Weights of a small transformer language model: rotary positions.
Each number is 128 + 32 x the weight over the matrix's rms, rounded and kept within 0 to 255. Layers, rows and columns count from 0.

# layer 5 MLP gate, 512x160, rms 0.162, rows 450-456, columns 0-159
[[145 144  99  89 185  92 158 133 149 130 119 122 108 116 170 159 121 162  91  84 109 111 139 161 123 139 149 158  71 112 100 154 197  69 110 143 116  99  76  94 116  98 159 136  65 164  50 131  94 144 153  71 110 148 122  98 151 115  93  87 121  67 108 163  99 155 113 193  83 117 185  90 152 169 101 115  72 156 184 151  95 163 161 136 115 127  74 112 146 136 164 161 100 105 124 135 116 150  88 149 150  94 159  81  97 116 102 112 184 136  58 157 131 169  95  96 112 109 120 133 105 116 126  84 155  99 102 115 108 185 131 106 150 177 142 137 135 132 135 112  78 121 143 142  63 113  49  87  83 163 136 161 164  78  94  75  62  71 116 125]
 [139  99 202  15 188 115 138 115 128 117 185 113  86 140 172 122 143  99 157  95 156 128 112  97 112  94 134 124 140 129 128  55 101 136 129 140 126 119 117 114 115 138 121 174 119 134 139 157 167 139 171  95  73 111  83  88 120  88 135 140 120 134  76 121 163 122 132  95 155 110 121 135 190 154 147 117 106 141 148 132 131 174  98  96 159 111 119 127  80 128 120 120 121 101 129 147 151 177 129 135 103 135 133  75  93  23 167 140 120 103 160 108  77 121 161 127 171 124 122 118 167 156 146 169 161 171 131  90 153 123 129 107 134  95 203 133 130 104  74 119  84  88  41  78 156 120 134 104 164  92 109  97 163 110  96 153 100 102  69 103]
 [141 134 154 121 121 101 135 155 188  72 108 132 148 121 146 157  95 158 173 193 152 115 163 145 151 151 129  81 115 108 180 115  28 105 105  82 130  93 127 130 126  87 128  83 115 123 144 132 107 128 110 126 123 155 133 165 138 183  95  91 165 132 123 133 162  99 134 109 124 103 128 143 114 144 143 132 105 133 128  88 146 175 105 158 129  96 130 169  98  83 139 137 112 115  74 136 153 209 123 126 128 146  81  73 116  87  96 203 125 102 139 138  82 178 118 112  94  84 110 128 106 157  95 105 136 114  68  69 147 130 172  87 168 118 121 151 113 112 124  66 133 145 129 177 151 173 148 174 143 107 147 169 107 121 133 142 115 199 117  79]
 [113 168 138 156 106 172 167  76 113  76 100 120 202 111  91  79 113  97 162 125 166 171  95 125 110 195 125 138 123 159 115 156 169 114 107 114  95 123 114 135 154 166 149 120 155 107 131  97 173  78 114 121 124  84  95  63 161  37 113  76 162 120 137 122 131 108 123 109 133 141 140 103 182  86 128 117 131 122 135 150 217  68  84  85 137 164  91 121 160 162 135 196 150 137 125 109  97 116 144 132 146 120 162 134 141 126  80 114 103 141 107 115 168  99 156 128 184 160  76 173 135 136 172 157  77 216  98  88 126 186 179  91 124 139 140 158 145 136 148 100 152 156 111  96 150 134 167 153 148 118  80  88 132 158  98 140 181 181 130  87]
 [ 66  76 122 147  57 139 103 179 116 104 145 132 116 104 108 109 165 156 123 131  87 145 119 137 121 131 121 123 110  56 144 173 160 102 146 187 108 154  74 106 144 152 122 136 184 157 120 149  99 102 169 124 115 128 130 111 163  84 120  90 144  67  91 110 150 107 103 147 133 146 167 102  62 219 145 142  95 149 162 146 131 100 126 113 115 125 131 126 132 157  84  93 192 164 145 134  90 140  74 151 144  67  75 186 106 163 176 119  97  91  94 132 134 146 127 118 133 151 143 133 143 162 106 104 157 142  86 106  84 183 122 113  94 118 165 134  93 166 108 111  91 140 192 153 137 120 129 160  92 109 156 164 127 103 131  54 215  98 131 108]
 [ 82 158  81 187 132 118 102 110 155 111 152 177 154  87 102 130 126 123 173  97 125  93 150 103 165 108 150 136  63 189 137 101 102 103 154  86 107 145 172 117 163 127 111 175  92 124 131 117  80 124 169  85 136 109  78 126 102 114  95 153 178 135 181 165 140 149  69  84 126 111  94 222 154 199 176 177 152  72 109  52  88 176  86 126 131 148 180 109  90 120 163 165  93  77 166 133 162 193 111 121 141 149 112  57 109  67 191 161  90 102 163 151  43 148 112 127 154 149 138 154 118  71 176 157  91 115 127 127 159 106 124 153 189 124  92 155 127 119 163 116 115 148 128  98  90 143  81 171 191  68 199 103 161  87 162 110  72  95  66  62]
 [163 103 173  90  97 121 114  91 157 105 181 170  58 108 149 189 177 166 142 139  94 109 117 108  76 114  90 122 138 137 138 137 142 174  93 110 143 157 103 142 167 138 195 116 153 165 145  94 139 182  83 107  83 159  61 165 157 137 119 127 156 110 121 106 112 155 189 118 111 102 192 136 125 173 136 126  71 188 144 204 110 158 138 101 101 120 132  96 131 154  96  94 147  95 114 125 119 100 140 133 155 159 150 123 159 137  96 144 148 169  98 149 159  94 107 110 156  83 120  62 118 166  92 148 163 196 142  95 145 112  45 118 159  70 177  95 153 114  81 148 109 101 150 104 140 121 137 141 129 155 165  91  90 157 124 161 100 150 151 168]]
# layer 5 MLP up, 512x160, rms 0.156, rows 450-456, columns 0-159
[[125 126 140 139  72  86 157 138 132 125 149 127 109 126 154 133  85 141  47 112 122 145 107  98 141 101  88 113 160  85 102  87 141  63 102 127 123 130 134 117 183 105 129 108 103 144  53 116 121 145 108  94 115 116 192 119 116 108  89  97 129 171 142 117 120 104 139 147 152 162 143  94 141 133 102 154 136 167 115 127 103 116 161 162 149 130 104 155 122 113 104 206 186  92 137 166 114 135 161  92  67 120 113  91 177 116 149 121  97 142  94 138 101  85 156 137 132 115 110 119 108 109  68  82 182 121 141 155  55 130 104  63 123 158 137 147 104 118 139 112 165 128 104 146 151 149 126  57 130 130  97 132  91 140 201 129  95 137 151 142]
 [132 116  85 125  95  86  96 100 121 168 169 157 173 162 101 163  87  82 111 156 108 150 157 107 144 167 111 104 102  55 111 102 122 140 128 137 142 133 157  84 180  56 132 174 130 133 102 148 140  78  87 151 140 126  92 109 122  68 126 119  83 162 128 203 129 112 133 148 199 148 126 108 153 159 137 150 136 174  98 137  78 178 117  84 180  76 116 140  49 157 111 136 192 130  99 152 172 127  70 105  89 135 100 122 148  89 166 133 132 160 136 144 179 100 106 105  62 121  80 141 132 147 171 160  99 118 210 155 226 120 128 164 216 156 128 150 186 104 108 127  95 120 136 112 149 108 129 137 139 152 109 148 175 116 113 111 147 131 145  71]
 [146 122 179  90 159  94 139 146 209 111  75 140 176 145 139 114 105 123 175 190 159 112 102 149 159 137 157  72 123 107 181  86  90  74 150 130 107  83 177 130 130 122 124 132 117 120 152 137  94 107 150 121 148 118 164 156 139 150 128  78 174 127  99 117 163 104  98 122 142 112 126 172 104 126 139 142 157 115 131 123 142 167  96 122 133 135 147 143 102  85 126 126  77 128  65 144 166 148  90 120 174 129 115 129 101  66  82 142 131 130 110 126  82 182 102  80 111  94 151 101 113 146 129 144 110 108  81  56 142 150 171  88  98 137 100 151 160  98 151  76 115 223 146 124 163 121 139 152 150  84 147 156 111 152 103 159  83 179  87  77]
 [157 169 168 168 128 151 151  83 166 100  82 155 177 117 112 120 107 132 186  71 188 144 113 115 121 184 101  99 124 168 118 143 147 111  95 106  88 144 141 146 181 182 125 142 164 131 121  72 162  53  85 149  99  80  88  76 164  49 139  61 117 124 152 105 102  79 141 114 153 134 193  95 152 119 133 134 140 139 101 158 205  76  73 118  77 134  88 142 185 170  99 183 115 133 102 103  80 125 145 158 205 125 148 133 135  82 122 135 102 108 137 103 180 131 129 155 186 142  65 143 115 143 134 124 103 201 100 111  78 152 142  97 165 110 145 105 143 103 151  54 110 127 130 120 190  66 168 117 119 129  75  68 142 204 102 139 168 152 157 115]
 [128 159 153 113 160 163 133 167  97 133 150 179 143 200 125 125 136  88 163 137 163 136 132 158 154 145 122 132 140 188  98 188 126 175 145 120  75 142 168 130  89 178 138 152 129  67 164  74 171  76 137 160 113 130 158 119 126 139 108 144 105 152 162 151 152 183 100 116 148  90 147 132 198 127 118 148 142 123  87 109 110 111 139 139 142 114 107 105 161  82 148 106 106 111 116  92 147 145 129  81 131 206 157  92 136 111 148 126 160 134 183 159  96 144 132 165 123 158  83 138  72 150 148 106 112 142 125 179 132  86 172 139 156 144 136 152 103 105  90 181 183 183 122 129  75 143  61 100  93  87  84 149 171  91 163 121 104 134 239 160]
 [134 131  61 110 145 102 126 160 123 174 175 198  59  78 144 118  84 148 155  73 140 123 163 149  83  60  51 128 123 190  98 107  63 132 128 179 156 209 159 142 107  98 147 155 180 121  92 150 151  58 107 137  99 170 149 124  89 163  92 128 108 101 176 155 208 104  93 137 156 134 124 162 152 139 127 203  82  97 173  56 148 142 127  90 175   4 170  82 167 148  96 179 106 133 140 140 108 113  87 146  54 147 156  94  86  96 181 115  75 151 155 136  86 193 211 113 106 200 157 164 178 132  84 139 108 135 131 120 119  96 110 110 189 197 102  83 146 124 115 145 135 161 183 149 154 101 132 136 156 103 102 172  53  92 184  87 131 129 137 102]
 [117 189 139 131 118  58 169 128 122 130 156  70 172 156 137  89  87 174 186 220  85 123 133 120 145 130 196  99 100 136 108  86 144 164  87 134 155 139 137 136 124 126  96 162  89 107  67 172 146 132 117  94 159  66 106  83 165 158 179 151 126 135 130 138 154  81  88 143 147 144  80 128  84 108 142  82 145 122 113  57 130 135  67 153 113 136 118 125  76 136 122 124 103 143 143 130 127 162 168 104  78  82  94 128 104 133 129 137 115 114 146 134 130 122 116  98 112 111 107 104 186 134 150  94  77 119 111  94 142 178 179 163 135 112 131 180  80 110 124 121 118 120 188 148 134 108 119 127 118 119 117 160 100 159  86 115 164  91 162  89]]
# layer 5 MLP down (transposed), 512x160, rms 0.143, rows 450-455, columns 0-159
[[170 101 148  95 145  89 124 142 106 149 135 119 135  65  87 115 107 128 137  71 120 177 141 109  99 103  93 198 130 175 188 128 138 123 133  90 125 138 125  92  96  76 141 138 123 137  96 116 130 114  96 146 146 148 118  92 116 114 112 138 128 139 110 132  84 130  89 107 150 156 140 184 153 115 144 107 161 108  97 194 172 165 126 123 106 124 140 162 143 126  93 162 140  33 144 176  92 120 115 116 128 111 143 127 136 114 134 138  99 136 104 129  95  78  70 109 130  90 100 163 122 126 123  82 150  84 146 157 142 130 133 134 149 150 176 145 123 105 166 120  79  79  89 174  57 132 117  75  89 160 142 150  90 158  83 145 135  91 112 158]
 [ 86 107 125  98 148 138 131 123 143 135 185 146 120 109 157  97 165 100 154 215 152 154 121 206 107 159 169 163 127 144 112 107 144 155 180 187 170 145 106 110 167 191 143  89 117 115 188 121 169 187 129 111 107 155 169 111 143 118 138 164 163 109 118 100 175 112 121  88 167 161 155  99 182 146 131 113  97 107 100 111 184 123  97 135 121 114 168  25 114 134 139  88 135 106 109 162  94 196 108 152 141  81  91 126  93 119 141 108  52 140 175 133 126 128 103 122 161  58 137 138 150 127 120 127 161 136 134 139 202 126  92 133  99 126 140 138 120 120 111  96 151  62 102 117 141 165 122 158 100 140 126 135 119  96 175 132 164  98  31 123]
 [ 87  95 107  82 143  97 115 121 120 138  68 166 178 141 113 139  91 108 144 195 106 150  99 147 145 169 152 106 152  84 161  99 124 158  92 178 117 147 195 140  89 189 114 160  78 159 112 148 134  99 154 142 176  87 119 212 166 152  94 132 141 156  79 100 110 142 152 127 103 136 166 107 140 132  98 100 168  77 133 141 128 151 130  95 177 104 153 142 133 101 111  77 147 183 103 170 128 128  88 150 122 157 105 170  76 127 146 131  65 118 117 133 209 163 125  73 102  89 151 151 114  88  95 103 137 153 115 108 108 109 136  29  93 127  98 129 161 151  97 139  96  82 102 161 130 106 144 159 103 166  99 121 161 146 157 134 136 144 121 103]
 [137 178 177 143 124 132 110  70 169 137 158  83 129 144 180 110 126  86 140 140 226  97 145 161 121 170 128 100 125 147 142 111 112 128 149  93 134 165 128 170 112 191 125 126 116 127  72 185 194 148  87 148  91 141 125 129 129 117 150 123  87 153 134 155  76 136 145 117  75 205 154  71 165 151  86 163 104 111 130 109 128 166 130 120 118 122 101 113 173  82 117 154 149  92 144 128 126 119 161 173 115 149 124  56 127 126 141 170  32 115 127 155 147 115 104 121 196 165 136 172 156 104 110 123 127 139 124 144 132 187 139 168 122 161  89  75  75 114 172  98 147 117  79 142 160 105 102  99  93 180 120 147 102 167 161 178 181 122 104 113]
 [143 171  74 100 132 161  82  76  98 123 114 130  83 176 126 112 169 100  72 112 102  19 109  65 161  93 111 115 117 106 139 149 182 187 118 189 179  85 168 140 104 129 117  95 154 123 148 155 155 118 115 188 120 139  86 138 104 138  94 105 178 114 148 134 150  83 164 165 116 180  92  98 131 133 108 184 109 172  99  69 131  97 126  91 120  91 150 156 110 109 163 125 130 171 133 170 152 147 115 113 151 143 145 141 117 155 101 148 144 145  66 128 153  87 105 177 142 118 168 132 159 111 150 141 127 172 100  91 128 113 167 105 189  90 148 140  90 136 105 132 130  97 135  85  82 114  85 103  87  92 161 149 104 156 112 177 153 141 140 127]
 [141 163 194 169 119  95 132 113 114 135 141 146  92 130  88 154 146  55 124 122 140 112 102 152 126  64 159 127 137 138  95  64 159 151 111  82 135 192 140  75 175 104 174 120 138 165  25 140 194 179  59  56 158 145 119  78 114 158 130 108 132 155 152 247  95  93 103  90 140  75  95 117 217 167 165 118 128 139 127  74 154 115  80 151 111 172 131 132 193 133 112 143 127 130 102 106 121 154 115 113 100 158 129 161 102 151 127 124  69  82 105 114 102 141 102  26 166 107 162 137 139 114  38 104 188 125 109 128 155 224 164 122 152 136  99  99  65 167 148 157 172 106 113 208 156  66 100  80 115 126 163 143  90 148  91 133 126  52 161 144]]